{
  "num_hidden_layers": 8,
  "hidden_size": 768,
  "num_attention_heads": 12,
  "num_key_value_heads": 12,
  "head_dim": 64,
  "intermediate_size": 3072,
  "vocab_size": 32000,
  "hidden_act": "tanh_gelu",
  "norm": "layernorm",
  "norm_place": "pre",
  "norm_eps": 1e-05,
  "positions": "learned",
  "qk_norm": false,
  "attn_scale": 0.125,
  "bias": "all",
  "tie_word_embeddings": true,
  "parallel_block": false,
  "init": "normal",
  "init_std_qkv": 0.0205,
  "init_std_o": 0.00511,
  "init_std_up": 0.0205,
  "init_std_down": 0.00511,
  "optimizer": "muon",
  "learning_rate": 0.00119,
  "lr_mult_o": 1.5,
  "lr_mult_down": 1.5,
  "beta1": 0.95,
  "lr_head": 0.00375,
  "max_grad_norm": 1.0,
  "warmup_steps": 200,
  "schedule": "wsd",
  "decay_fraction": 0.57,
  "decay_shape": "linear",
  "final_lr_fraction": 0.0,
  "batch_tokens": [65536, 131072, 262144],
  "max_seq_len": 1024,
  "doc_mask": false,
  "train_tokens": 1936000000,
  "max_steps": 14188,
  "dataset": "wikipedia_en"
}
Each number is 128 + 32 x the weight over its row's rms, rounded and kept within 0 to 255. Layers, rows and columns count from 0. Numbers have three digits each. The size before them is the row's rms in percent of the matrix's.

# layer 3 MLP up, 3072x768, rms 0.101, rows 941-1154, columns 320-383
096:129159109076129154124114105149109115116202116197143153103151084095114100158161122134146199143135126113181161144129152123082114048146063106129153076097112158116114087165180130131084124148164159
110:132131153119123125124208080059098111161131120073145090082119175103162140121161078080116145126138172161087144134153093117091088129152147168106190148184042135128142163143119119147138153086164123
103:101168084110057084129086126044166094101174143092142174062114156182140113130084121094088166127133132089159090096076184139194131143160139132150137179127129092076114132127124174163119096132084138
089:118080115074102203116107182055191121144202153132070155118078112137162137149117058108173117150127144127054114161166123113098092129155116130142139175132110094140107136121175095154121181150132122
119:133132123175157119135159124112095123176162075143189116158165134097132134108138184180084117132146104096099124128178164096122152106131152165144107152231112095130122098102142127153123050129162096
098:106096149153125096109162094135128156119179142169134145121089169151132171133104110151123154138146120128113119147128135125139155134123130100174168085111104114112089174082119113150235131124179094
097:110135144121133108143158094169082106095136148149117129119151185124147108119109160169129061111139134150148126179153118154150119114093134061093090140161120126092142150123210078114149184119099141
113:112153090089126167110128105148125110107118155117046070057084158117094061109109127143181162181158151187141139152148133102157062155133063136111095082164153130053122053155124147121087058118086113
097:063117163120149176170097129141097123147151116163109119068126162137139118114116089101127155067161119042120154146155107158081082130108197134125110204121118117198131185035139188092136081168162121
098:221200104156146185093164093178141104169102110134062126157146152144126089114129137163134141157179175057121141137123131161081078130122218153101075120126110121119123137125112128134146153171099088
096:109156126157108110120119098133190086051105146105083119117137190084173137157095079161052119109112135058148155124152213098144138153165100147151170098089126093046077117059121109149085138129089071
126:140105101111163188191104103112159169133104158184077117099126114140126105118088104139167133090095140168066091121168164169182169169118093167123093123127170110081105194091077097159070137124134144
103:137062086075158124106198115116098098069159170155173174082169150141193181116085116077157112087138112114047122126135093160185149135079127149149154091103128186048151137154087086148123090131111143
090:101093088071200086111107127159129083154144145156126121152125138163124196131119075137152142081152152155100158084077142121111121185121111136134138149119155140066113095104141157122177138130140125
105:187116151144061135096142115095150173174098090175122148142117127077126127174112160102118107128131117116153131114113099125152138088105154158123095094097184133139122104025165222159109096140089092
098:123109074130164134055183098153116141100170176211144072167072147122112184159149137168105137151152142130129148112100131162115087090121106206140167120076172142110140095157127178101113201182112126
109:139101147183164102107131071126151189174100105118095151132172119151134154112113182123112144125129177128123073121144155116138131123165137091063083131151142147111098097126087100141102173129105119
099:177110110118085120118111117069107095108128071134150157133110130125114132157106142190118162147170154117085106154139155145120141136144121149161139130094147109150147106094084140079152163105151131
104:151154186144134210074117104160132125117093133131118191182105110168145101131118133151071162129152130109165156148103193147163064123117126133149145161158167115177098165165167076099235162132120080
096:142158181147149074155139107142129129174084102101126137101100130133100089114086100107038149132119110169176134144160100110081104119145136056121128186109108139125137149080123156067142199201104127
101:128125134073130120148139090119154133092147164118171176103085136106160109128144099083142143085113134124146148112125162172122168119164160133101154152184109144166101067155118122222143121140090168
094:157100131144122143082202170124117122140129117150133115131161097121149112107119098112125143166126110125146094096074044103171172156105093140105119082078164098120117102130114147141191112054111183
090:087183123090127160059108065070113145212121087086117108109124112139133086083091103073071210171154092091097149143152183125136068161148129052129105131159126137141117107133088145109143129118125156
106:132154140114124151156148156151118107064167077149105132106106086162135077150191141201146121128147163129118093168094157141125089089076119125171150171180105148121173127119169085150095119099117169
106:119092170115132063130083099105095189057121107186097058160139148142153113158080108106148154058121112081130104171134158092161121092134156147126162104141160204118115151066138128153121080111141123
102:104130142163201158103156167108074118116103110156075132103083100080105129118084121127174175079091099129108162205130150236187115134113116139099122117148093130089143119096128140147063126136106100
112:131157058141132105164116150139091122101085146093088173140062130121160079072128134171143128134108156134120081184067163167182148136125137168104143123135161135213202086140156114127136096144113111
093:128157138059115117104118120058107161140160179187107123088110166147129153145059091112027151138125134156106140145108118110110098083110138130110101133187116131145099133152115167164124157081156172
102:102145167177096127097111176166087103118138187129139129187139084114130119085096158148119114158140141076167170149130151072160121136127155154068145141137120147192145096128111147126097166136166170
096:155107103126158158119185173128163115131131117186189133043122163159097114172172133174181083108066145068129085135171188098149122169099143141115127095095110201098140164145180120082143133109184119
099:119065135178150102130126135111181146103110175097112103102151153153171143159170128128124084162170153174078147104151097130189174128127098152142179053154166089143140109089130179205124096163169155
097:135110141105153128157103134105132140135136139136105176135121136117104161148146098150142102105124069122151135161103136145139116146138127119128107086125176117130143136189107136140115062170161166
100:175098126086082083101121069121095135209149139136157120139128091103104114109138157185112145162114154105158069105152104130139149171102194189143163179125091164072107113169173111145068083124114140
103:127110163105065136157059156108116064102089163146094147103042141112150094091190138123117167140169168132119134124136117066086114148089085122104129084107158107132102212105119141125104105135112181
097:091084114185115134141130140124066140164104190088082183116126149143130109151159126166123118152095173078125138121104148189166079100153164137117114137150090178081110144142100143090106076162141110
084:090094140130187124156118245176097144103178122149113152152148126090126116152137146109124110130160098097088178103152182115136093136169175072167081122108079155113171128163144173118112190104138149
100:114137160158130145127055096174146142126095125199153159164153150140163050115114142117198125170204093135100204134121208156125176161122127153147129154143153048094130129107110145156141137111116170
100:088118095104153114144128140121116156101149119164106063082200111174099103168113105118109128081130111155097122117164119131065144128111166108129117137173145068108149147104136102141113099101115136
094:113159116090125127102166118154048140171162176180162208168125118107129118185150106141137096144149178158083085120153150135081179106119151103139071148144127175074105129125109150139087108086111087
096:173119203066140123071121148174095100120127118095120114070108148126128089152148165156102146104112134142164112155157046165101109146120169108141135129133154090124198152167128083124132150135134098
136:138086139135120140148159125137098151171110096134092094151095102163134171099065111131137129087102144112192055071155120152114138150129060130131104082086150129129139160140155137196164129180128155
097:118172119102118105100073171090104164065162128098145118132085089120143109116141080146149145118136184126135138104109095199099093161145142104138115109182150124143140067091177152115116171169073131
091:096159132151124162124207082147129129089135107155111103083133141109092140155136068086124122088092096096124110076144140191089152076075079155154149143126124107127142145161152119147126128161095129
101:157153136192150193155156111155128099188117056142093179127055172099133145094155122128152138058160075075103104099147179199135168104130127125097136118122178135120120089144119112193170075127157103
103:144166157140143155186134108151155119136103166107108148111144069131188067153057114112153147133103203099073077161130074155137126099101138095145132086119109135123165138137175147124138172084115119
094:160159075108146146169122137100127171153049075094165203132131167112171140108128185090142101138134033106110131122122167119151173110066150134130132160093111117134192127126169127136204134173133133
114:121050126173078116143116108124190164153138121109105135108157135205141119094135076139109195118151197177123179124144143123146094115112096173137187107190155114098021156167145151156104143121067147
100:182130151142129127072169121143080183169112159158091102121119155161128133141155084098140119111145178136142098129126116109096123100099175099083191100143113176165131139085179065093163155168140111
092:109115080098152137066136116162154130159108111151088185115152160134175161106145146188122085078184095147144090165147145104133095141120151092122115145078093134106123142080075085127149085124144122
102:071069114165108116190115210118102141073135123129168146141076085093144102161127135169089152082112091095092155102124067123109095133103085102138178119131093161105130131128128130133138138181081100
110:153109123136152109149170121143125132122023190115102144133099113112055104143128122135137115126146115160240109160174112129110142108112125099162140106098150091101115127102124139162113126173137098
101:141164124123110139087111126150103147145138115127173161095130126168154162100173139109069101099139129121152141077047169126144101064136192093163086150122106172111142096101095161119140091140108092
096:130169159121157148111058094130134100127090114177107066125119150179154056155162123128158118116123114066137172119135137132154114114119137089144179100052171118127143170138101136170156160177094112
085:054176101078108128112160100074184077126164129115082136139177191123136149096122112152130137152149106177124133094147134148114125217114123073092116103063118141152165134213114071048056130123158093
092:096122095027136120135166056156176134106137146132108161134219151089182072140131119108122124091130206109115114108136152170149081132136150117150165142146117115135152164105154094119102126141090163
098:129103148129128130118094107057172090117162121128124127141097107076154172122055087165178208142179120152096122098166175135131116118127166103103156051069166095121158075169124143113199140127130130
113:138106133153126160122051046112080122110173124185090169115132170114146153120124173162091133096166149104053113163113130124092154142120163136142100148025152121161152149138169184155160143136223096
096:077122171102099167154083149116131095120211079113143154129116156102094149151093053169093150167120173133118104217093060128075166112054146109120178065120155141141100140117082163121088083103112131
098:186193057129118100101151119128121185088093191153143118136128095129167051148162104156144123064100109134127130095084094132215107130162121111163185139165085121097112079140126127083136098143155055
104:108154058116130136138176178142134087173156107127103101142096116115152149162139116142176112110061137109122113116138131190147122156098081148156158055147130089123111144127115121153090117149152150
099:101125146129099153073122097093113129125088095110123098128100095136120198082075187087137118117121128101080091158100156132149148108087164118115078125126122088126144209140144113166097166098141134
107:171106066209168149090154133099060114089130152129168125102170124086118203079121202119191113103168082165151111184161113081134130146146155178128111100133181120060147152129172082106139102155157123
092:136163143070132105110120096139128124133121161113098063161117078111157104076144122131085105100106162123162116107097183100122148089114152145082136127079053153172131087131107077091112121138157091
097:086131088089141131140153173047149176122126163078167175079131135058064118109108116151199126126086169099124152091156107118131187148090187141140137104123152131173106143169118134127160153146218104
083:157105137148099158117195088138139108138135137104124171166171152140168161120074129118147127165146128125125133206059137166223189123082134119129115109127133094104140136144097194135161125121151120
099:156148153133109081140113176102157137146123056107139194121144054089106054143062120173180104175120135155121166162111091158153166108143154142127152152141106078090150126159161110061121148148146086
102:102142140097085144124071072151117159143092130108154068155165175102149142166123100147126146166152109159190119129123136119170100125093162110192112152151109162131125141113100067085082172107139186
094:098143115107081152111116095119064167107107126145127077143102138141094120202135168133188140177159134147166076140084112129135091074081147106120095063131133164169157150173205135109090140127197117
092:137083107100076075136066126181071066110124154189156179139098171093073125151063140214114089110164100095135118104200063124131136163124075135130158154108133135116178114136144111152137151163134072
105:120122095102108113129107127143091104147203138133111126151081155157150082160096150129127153205124151114114124098131152097130125173069146202223115123104104116139142120128121112124134117164087091
089:111100140101113166136114103154122117178113135126148154108169129146215123126101119153137116150127145129127118107163117114165154082162080102146103098177159156122131156155129138112140211124144138
092:123080121194101112093136145074140139061099150101154112138184145116127115101163157130137111137113137159144172160156145170052137125137163174142127159172074152135142189145134120128125108121093128
098:111143092084110145100129156147139109107120103102134132102150103186149091107147129094129129121163143096131116081181136164152108127111122138188141162109070124122119045092167199173149088159143119
086:118148132169134081160031087135156087179143137112138086121132083106165128071159113162069175096165072116152134102097111148113121115121065126118123092156131143136082159119138109108159143108120126
098:083094187142078157093141161148071090154152130145152186145115152150151161074189093164169098092170144109094093151129124101110142122079183155094097126188120069125149153182120123126094108120074103
106:141128098103112116108138127137121143079104137100135170123119134144102097105070108230107132109105114104142090128148172104072135124128126080150187120108180120083142121075136174092155152136108139
094:097150143107120099130096111155125154152127152069175136134180097163178126118155168119098180153138066135089150155117172147164098064157116148127091154148123159092066139133098117075085117078175146
092:176150108113132131139075152150124153168160123192142205118133112185041170095107082133165127129167179107059089123183084121136141103154106186146110094121171082158195217118084095113090124166140138
091:154112099146082157094082130103095170126150132106105143127154129103072132137114149147116166094126146166098165114182135063098184143082139106117096102171161176104146202119065105113118133221132131
083:149179074174110103093116092156111144044071158110140155096147159170128123075112104114080120136096111105105119134150128133110108117122107166118089175148132128129135104132129077151090120126145173
100:134177076135099137056098098155171124191122110154129105108086112110172154128117098106099159112123135157162117101122178088181135164121161146195154061159144158113121078171123101131130136173128174
100:128120125189165070108142069116151141179136110179177131098118119128148100131151064115127152116144156154121144123151216088121135114149146159184124164150132121154117073119159160128073148105082153
094:143108064141153105116126100146107095066145171160078156113111116126122130073166135099127174085101106162131134138124126162148130115126126120138122145148118125146093155092119130150049065117105095
114:132111089138103184120113084121140122112168094116121083117154167046184125172098163167166192157166187125108147066095216086131106109134126148174139126128148117163116084105183121145146178112152161
101:139140108091106088164128109138140146122180138114096144111156108093118122079126095128093171183136114157092096041080059150076087160153135168132148104140159093145117177118163097127115129174117133
093:115120059145171124143135107165157157141112130112164140124152091117165117123139110128155145121168134142085136101120145144033067137169089128095064154135155117070152117115136131116092110155110141
105:096142080138116119144168078113099160126144165086208110108139086134153157186206175154161121087178196106179136111151100115105163173104184148157108091145176165134076166159153113107122139169160125
105:124127132047110119092117169125139154083139058128068119136151168149132089055105126122069110153111106154079132119173095109113110175131165160128110173145152172115098110135113089124108120097103149
089:061087131137188135108174100120118118119094142123107082139112165133155138165114152130151144087112162153175148036081114152139109134152067070201105128144158209127115180096117124146118096163097205
089:136179124065078136098152123185106098132147103120138105103147154081117139189049165122120100109126128111108113106149138106190143111075152147166141130087104139177147139139121126180077093109171148
099:142187061179168126093101088101131137165090089105162129150156156124112149170100059109128066168116085128101175102173124089154070138137113138117118124129129075106149156097155131132132093135188139
098:144150132090183120151134130119098159130151205110112189149135114138146148122067175088149152170129138162193117155158149120151197093146115076144144120146144105106043087105122178154145107084127082
102:102110132138121144126114104154101125083104139073077129076149151162103108112132109150067101092136171173164172110101174147134183075158130137114088089094020136121118145150120112144162111100106150
115:091145183112158119115166173138111145053216157132173085106101135077145133147135119125102124116116123089174141083172112171133072167151154099207125182160103110160144136131106150147164135099148114
100:137122079103097169128077183109095162152114089129130107130107161090148093161147061146159217156152153154204097127136164108134099101146116119110101088137108128151145083106156146133126140095118089
095:076111043165107119119130120162153168174104161087183133094089119135113113129129142111119133134088128126143091099104137131129141104168146162167192141094183188115181072128222213136166129174128134
103:129116094138142153124097115131094106127137099154112160200117121147145086075081130112163166172112105120086114099138154133140148118170116144119112146136064086125073141123110102165166195085104112
105:132141163152158119076158104124103134138134130113160145139075203130181097184140104104155177123116162146124104151063092150141087135105133126063194137140101090122154099129123069198111102167119161
112:130104175116091092157121131165105153143188111071127088133160091181106132168175088167088121137133157113113148143081073131123104163166124088159148133147108176131112109137093152133123148191102124
096:127108109142166099128096106060139084094127113139113117176071130126177090104066156142098132113143152067206149084100100104153057140125167147135138075135110109132132164155132100165095145129142174
091:222114121086161144134131096136098056108148081148098154142164108112082166128062178160120155080103151120146098123134111127171168115185115100133133101147156176107156131141145128122117111148143177
098:105160096114133100176124158151185126120114109097177142133100140112143122075134105087193094117137139113081133119074142131124141106071161114126082081080126170123138134196115155206172115127194076
096:190193067162156164126050163117099110100100148115158172077134153188121169180176122094139137107167085073089153161120100137115112078148150138141098129166117089135116096119043111118154123106145095
100:139150089122160104062103163056151137136156107143119109090130148184140129172156121050097161110097097106156174197122104128161140134159093124178119105129145163082080138184138118070117156134091142
100:132146085119104175121133131117089117133149165107058116148152119123093039119123126074150149125132154120129101126107169124076106151082128085117090179086187180130134157133156160168104117172081141
106:151088117171124098059088089096134169132163133072134122119158108125119124106177107141131117164120177086137102096167062130105190121070172108173116149107129146154202122102092157096158175129100066
098:122114152120102100083106155148175123094144115153129158081181130148074098085098127112085124109107134141107140119072109154155187148135136115171158144070151063152141151102197093100163119158159120
087:138135110161109088116129057126131118088171174111115137131139140139145180192111113160123094117123116151144144128174142125135117097076157150137164068144120148099168188163155150122114135151133138
097:116100079140134110159170161123117160115132069149111086126154186184132182118084093122171139080113119156113124192103066074135106146077174155144138098202072126131146150123162093090088134174090039
093:064082159136196144132121105119175087114064086089110114138135106150106144143095105071205135106182159160121222129107124143116144117122127136144130080163154120115176182064147129154141107099120077
099:123138107159185220067162123118125125178074093176102108106096121131146164122184128081092166152133127086164149156082177116130140164154134101092188176093152115137155123140156105097104124104140127
105:130153152162130139113127103139141122063117117161148059083142125155123149098162127145182134167176102151120108130105103133168149119147118157130184119130173083138118097130126084072101089126105161
099:124157147137138107127107076134143103139125155111091152165120124130120134131114080129168146136089128104116144102135082118149155110147150168109172140143092165116103135102065084068075150101131169
099:059122124169177202181116146194124083137129129100116113181103152083141111143165184135129159130081097199116151125116191123175138176094128179151149121219161202126105165050107143140111119137122119
102:184092142123126089182175146094119141146110095141164125126123140161073163123165136129156134083114121131116133126146200145119101130114114211132147145121157122131119099120163155119128079132088107
153:164164110255143111109128134131104120130094105112136132122086222113101089173151156107100177214156150109134113119151122090111128156131122104141159134169128111137172109101140184102149077076089148
109:120107067158128177185227127091159125134173085089150120150178127099149134139199106109188132125164118163128174104128142148062166118120119207136140148122157118158124074106187104174178063169125164
105:129081113144130123157189146154136112117131119248060112112101109140134153081136150113098148132116077108104143174175131110108182152109168100085166143087101142105125117121179127153069160182080124
100:087082134145107101113159111115103113136087211111113120119167076148169135078134177096104113054187156145047168153166127134139120113128078161158124116205138145084098124123148129108189162151109092
101:129143125154133108135132112096129103105095125170079182126089104125165122087176107107084148097158142175136129171138139119162099182117135116093069095059150143142173084157091142126092135178143129
100:196136128107134105130078130124124145140070135115108130108121164129142145175109088174105147081162130156145143061166174198109118080138115172132188113115166222156112137074117145155117171152139143
098:076114080122167111129150187118154114154155137074186167065126118165177046183131132136097117147149140170089104129092173133111129163180128139145089129149123195098123146097092167087109167165137165
100:116197072137145084109135087089133114122083129130111160133125081124107139071102154100127112155118106141176077142097206114102096130180114138186079092125145128107213116150107073086093126125116175
098:166130141169157150125151060117150090138080075121143141171156159143132181120150128179106095155119107144171115149117023085156131109128097165075144095124143124190151089193057094063130133133128109
100:146127163090101180158104146068099086047151159113101175105123111169156134168132110118108116138157151124127137118170184163119150171135106175123124154158204074142148082107097070123107113077145088
090:092152185123176154157137071148122135061151147115160116104124162118109148125111159148148045053174077075114148124203180106196094142131129056102159090171163133116161136144122127107130108150140098
093:138176174119134103081093119103089124130119075129103127095147113079168133094094141147189119162102187144123103175099122096154103138183139195110130131138157162098140152156084097171173098155155120
102:092106146127104162070159162065140104135183140144127154093150080091060111116097175150099174158158111179128096108104085141124133146083103128148117123112096142105158086116115121121124133106171116
092:069162121138086155091133064122112146152057125133089144132149127071126159092095176102146150134129117081120150109084115146122044173126107170079150160180112071112087156145121151203178130109192142
108:112162091116122114091140101078145138199131114124069140148170125101144146123099148080165135149165098169139099097068138149099161184122148102100103074140131197140118156168158145144111083137171113
093:152181101171153108130127122143114099142152088128148131142120110136093157079149139141172103106145160146163074106100163097171108130116130133152142131059126169105158173138149092086168136121121082
096:137139119097072131125133180120120101117121190151112118091128107093116039159185124137168157139157157208143182139105114168159131117131092131142129095087190121064115127190143202068142140183144072
099:142184112143150124180175108118105120076146060094198155135120139087138061161163153124146115117093142143163150094064151143141149088080151042098123100092135101125218174193147125094190115136092114
092:112077104124156191052141124129171119169171051138193156102127127153183134100115084149163125140136143112165163190174163150086079155160106182130084100087127123109095169127141160129184090191081175
093:116164143148163106129158088183079162147167147131130210159185117126164137110115069038143168179148079186109055070118004127154107127137107104095126091161114105132116078117103106110225141098150197
109:135091181151098178134091144149098152161106137102189135185126166141126074111174094108092122110121104128078145124145102110132141163156144118134154177142179145092143135139125122176137171087156143
096:095156175147139120135166136126147138103139132147121147118088151147177097120121109164130151129116141114160126167096119130127145115155097145041122097081142162101192145064126161124095111196172107
095:141123197143135112129131159083096139150193166089118148070113088163127095100107174093090148090201074160099149110117134102133097116134132138151185124167141103153102160144108079155183125171170121
112:129100098122159097142125132091128188173134095129124072125172110136124085127150135139130172139098155075187152118106149099142102174168202188131105167153137119174189149174143142158176119133121100
097:151149108137130113096152207097055171148196124111175170094142157157193106143109150001152125145129122182083102138103138115111131133109176110110092142107113149126094196104186105122106160134117129
104:121175144142066123117098175098087163144111073128118175125148095152153101169111161151170118121133139118132131154117107082118106144149117125148135116096051132106117160093189110180148090115188127
106:115095183112115116119161143109087124221144151119173110104091119170114108104092131123122151118095106148113175134173133127113081128141136131117184145167130145093153111106127077133154168103133133
090:144139161117129160120083211194118177188137087143094163100157113101091079195158131135111182175120190052153045120096096123154108156153124161114154132146121142169122124134109160111105160092102144
097:166129163090104167141115168146162095095111129110100143091132129197100125083164136132154122127150134068097117146089146125129162193115128157155120110125121094071176089183165165121126110121101145
095:105124097123138204126156126160132088116115119174110116118128152158159121176174093093155171117097124099134201100110036124157133160165166167121170074110137111099061140144079121075156097146146137
116:136168114116142166167148081105199089113108130118093145177128071100191085103173202146154131096109079153149138134133160152105155172180171126130060150138082147143160190176103192158181183108147082
086:114121198133120140142127102128092094171169149089159152100196074115135179116167136150141155160196121148172106129092104131155132147096157139108145141164107132174093161112134131109078096075127092
093:115140101181139116130094177090108151193094135089148168081076148142125105118081085099156131133095131172134155139101088101148068139153146170136127134150107124085117124098142130154119095087188190
104:159195171092197122111096145120088096094122125110076102162127154123098056126113113120168189093132083185109120115153141107105158176076083117138165108149171128059115132167156133138096162142098157
096:196172116129088121150099167157101160155118128111176086135113168117132158149114125059172105126135107105164129139059184110153156130151159061090173112086120091096150079096131106123142120159143099
098:141116161111103131126072142084086116154096135089162086108142149115173107120109169133107147100130130127142159096101090090093197103080098120115177097143159148149137184107187164199195053122115125
107:160132052126159180121118132147130101173093068157115103113107140113105098182130190163088109118159140159132156124174150127105130132075127181108101082097171092066139094147137098106099165057128147
118:167077101133118156125131150134099108138117138172125131139095192099100157218134200170130150109135100125108087090178106110150078125145093117113137164071104173137095168115125144126075116166114111
093:130114167141210115093096100108132117063134124096121198097137116116173105129109136174126107115119120134102122114090138157070173099133105124177170081142077165098151077171141075146084072116171182
107:152155149189178160199166105127096055129090156130055166197111090137113144143112175123121139075111144117108121117078127106145136131160113160098150127120157137133104146088132133122142094153082124
107:116195085078166136133132092109059125114120135100102120111107114177106141183075109112078110154076127125147200148139157158151125122140127100146156139183055130130176155170139158143098151129168073
091:114164093095137180140093107148132139152159187157076134131113096122136193102127104124151164097132104110103110177077148128157075143102128171150176168126206146129105136140101137108171107165072115
113:104138137107186100119129142170122125217161138185162081153168103160147087152126173162104158066155129180140050106053127120132155137117176191123190102116104088093145104072108136128080175203098122
110:088142070091206153149101137153144169100204089148188131139196123108114114185098102134107067103145109166128134068158183097132150130095171171084103085163126108114147071200186153121154088124057158
094:185146147112101135083159153096152087119099132158177207151140107173143105144104134083073118127103191110155197111117085107129138121133232096117140158165119126154083131198153006114170161145193094
112:091213143092114122074149152087128137131086121069105123114137137136104097125120132097109112189146238099135229101091088151125070152195128137156120125127115123104081113186119142132129114124139160
097:130101147090112098185069152058066194163154173142076106163135124108173110207164125160094145116100112114199168153099121143110185151123175161115109145118126080121086155146103133075097088149167092
102:151111121162194198153148125147133104112129127119100126152142071101140110114069100148168172147097159142148178124134088151106133208103147107143118135180103118082106128115154116145124167116093122
097:198146194083117100101125168126114115086134117149178152139123163110159122113107135199138157070166161120170114164154097078089153117171092099099124125105160119155071173132127160079172139134159139
087:102103159151112193158113092158072139150191060094157119144147118113133129117160087132142120152093116139101122184136107119094085105128148073126154072130053071113132151131181158069080129102129147
104:093166196080162167083134121154146114117141163091083148120125107120170109149131138188111157115178115140105139109155156093053150036088086127122209097138165137173178104112104094164091158159086140
107:098123190093146191097092122097099146132180107136178117122112129160094176164127116151135121151147158121147126125116118165096167111120136156134107084169130174158133116107074079160084125156105092
105:119160109227068140079122113108147112107138126136115091046091127133114068172071114176138106141127163139153133124133112130138132148094169122104149108151137112151142112113114182172121159178121144
109:115082103146130105112128157170197078102128135148093156171157108142129092066069136131140119124142107099050073158120108138104147090095101104114102135117108098137122141152122113223126105145130135
098:121185115153111136094117166170081180143191131112203132074131098173132117082124125150191125097162154128172110117144126111152153151119072090138084118172103141134120100106164082069085122162127193
103:110163169074125150117106125119079144114134114132112167026171120147119119094184155081143115094110121158149134143187142087113170085158174122152097121145098153148068136048104109120130136139150147
114:116131136120096119084089116147060116149153133111187128138090049147139184142123099137076090128118177144134148106157103145114108117033147154124115098157118149118123148156125220132114174156026173
105:167136172085133172095149090096154100124098177150081176099107126155190174099157071149164156066125154183166125100110105112128116119111187100099201119130074075130137116077179164087144135142146090
101:179145155159124124151176086084141116110087166165094112145128100133074136085113142100113131093136096109137094162134182141051165122066119098067133110150143147172125078113138149144160144190082151
088:122186119144070146133089092085147164109158117121128100182087162171199130170143161177081108106166187222059147089177063131124120145096122098150133086141100147141107150147107094171132124128169128
102:140174142159098156145125142123130121078111120113107157155143131088100155104102183109091128135118110117109136113062102157085096115078143156137170125117121134158092159092090180101124050167124136
107:136172157141117113190172133160177136114088168173114135208146108145136116166096081174201184118088117171100127167088143115117114118113190131167094113117084086138120103193114171131097118119125148
099:128158145146089128123126107080126142098143111098138154054186132171144089134118119112125106129099209090133123113120195152129099069079198117068186101149101103119132111129152127199167090101083000
099:112146132088090119139101127143125175100167175172129106080122122150138118099134040188163163172166143040087178120175087125123173107149082143147051124155130125087138128141138133074103078148085125
099:089174113197135146109093083090096134125104055142121204154208168133123164123130152103133218084125154116148141086063122108125108098208172139168158093081104046100129233127139157114091121106154095
098:171126098178137077107119080096047170088133117107088135109094111134142096099144116106135085151155140138157105103133134126126149081120094116163179147177156108095154129157067203159116108186096174
100:110151136164068167119138178152082181162081162150128104175129143146123154144105115145099122191144094119170101203139154153133201113069101135138179091102094140210141126071145121166180168130105127
104:177138162123087131099209160145179180215140079174122126130119117169161140142167147078144126176104101119122159164148112206087086128147082117202102091093130139116193090138107126073129173115126145
093:140064121160115169094094056107122130120163170133112185160137100066089144080117092192112177184092111155131132113145089084140141173157115085134115070130104108155131110154140163147062160161153148
129:125129141192115119100095137149135147121069114143118158111137128130097142137092144100113176145173129176110050144061070149151131222093123173050164143174085075067106053108101095141190139173093092
101:187097112100105137159102170145173194080159060111115158085147170135127129102130150045133143158125151126170120079182168094114087114143105078187114180153112101146114165125149106070043127135115096
108:124215198127128183157117067119144161121149090151130160110170129129110119092114087183051113156136045169117115143070100159151182116080119138091168099118146104112055089138102116146165091156106117
096:114123154178157135120141120129065145147137132148120180127155173167154124111113092124135172100136146083118083166122142125118123087190096136105084200126083088142122127125109097117123181179126148
099:120188140150103069111117153132116172107107165143142100118083154181158133142109115099101153113116127105099135137102068176102151085057159209158072073160143110135129105159178144111189183120132059
131:135165172139130094126106157152164116092106066129111111131111160181117115081120098156128148085117137134100103123122173141161057162083139144164107155112180146102111108117153158128172149128133153
107:114139146125145146170183136122149127132123184162155074099102129119178076112150163117154136070111167106155093149136130135124053081102153114208119145077154177131102057117117153093162173134121128
100:135124110139123125160070112118182102074123126131111148142166127074134176120112128118157133174133156064112146063101137097093122109166143094172099138122135188084149149180163229180183137129126117
091:101162120120114116137121176137075159041147104131100117057110136162142143129098077103126147139130158135127098120161123118105121142182106184152190142134141120130134167088194090080055039138123180
092:180145099096201152118129102117146157084153123166143171135159131086174147102066075101134137176151093064116163164139102116128094128148132142164089098179104107110137153131139174107139146142141130
103:109116127112141133119141140074072166121111096143150139135143137138071149073088115169152150204136119101093114137083138177118123119160179112169092167104105148115114137158095127131121103181128140
101:109088134140132089121150121143107159154090106147147138100146093151096168129145139097117122139167127168116131054124142085145112099117124103130143125063103107123181099115125126128065126140107190
092:132098101100155162213115104113054172088141158118122141158146099162160119134156145104100121147140138145123178128241094126129089129118129100159105173158125139079057205179189075136158123141086151
100:096108138181137133117142112125094128071114092112158211175171068167084098145159114133154110127140146117111158132157157107103116118126154204158096091082123161201115094168108156084147147121106167
089:096148124170153142114082041117126197090208119090087122086170163081099119067115095074137156111125148136083127174095123149129124139130081133082145088100106110165153162131130087120107169092067116
126:200156159159175110118139179099042151145067124155090098132193090118152078122139136117191116049170126121138156154144119144158112143130109128126113133152189161159193074102164154176096083140166131
096:126120130129140092120094156142147117159117162148123083125142146144135131135141087211109148161127140086174150151104166133044102147115137130135127133148101064134132119107145135095099123164098087
098:107113178077111157104125125134187144161178110133165078088116074105147117144083100126088094124098149101089099091174101076098108080112144177141093129161080159089165160176164145115136088173067209
101:126115093166156111148106096105140102186133105135083163102085123179136142136148080158128146101128168170132204078214145159122139105129144130114109074160133141098136184133154085165117106153059091
099:088114119086169128153121121137105136164181131172165149108127100106163093144152132181090137087140123145062133089163137174106195134131137106138078094118155131050084143160131178112096105056128139
105:117130111153132150147116102116129090116149119104105132119133138108165195137104128085131099165091151091084198133121199098155163141144066171132097122139133083098182142157135107140127077135120133
092:161043144119153133138183167110164160124149138115158113114107150121099118092010141182121142126096101117149115126118149079195099154161127129172114160093088101123127172079143123104141163119136109
103:127157150117119115124123138089151155100138071148175153127139121169141113177089090107116120131086130125109063091138136134151113150114107193145150212096159150125191162093129157072076186176135174
103:109185102145135171085080128115098104169133145108140180155106158134182115168126103136162114152165109071092130165147082129181121105162126145086172064153122198105133123083140106068068099108146097
093:114146144089134067098119146197163083107138108166195160142084148151175107091139129113139138122116133072103171125111161152131076110116175110155144073112109147096170152105133129169180113061119119
092:130142078134083097076056060148104126091105168066071139131119220167127132133133111095159094109181108202071179172090151138115093097147195144098101101151100149190193135105149144130122135158128107
097:119085101080140140142191117129158110095214100157140133068161149133107100137109158148169099145162111134108138154140147186101058112030059155123123120101136128151169162139165188130140103133134116
089:127185147117125097084156169150080132138084156120141138132187138171142119112204111095193142071147057132128103155152047115123154098138107083072100141106135120109115142115102128133152101156152124
094:146198125084108156157119147119122117171142101182159105071139143104089131093117132096216160154132081136101110134158154150064130147091154124141121154156121090137144119142123157144093109116117111
091:124154144097171120114117184105150159131122078052181058115096151063137145121129124110105147110102109157174108168165078133107128131119137042122146141111085160134089127148156159136125123097176098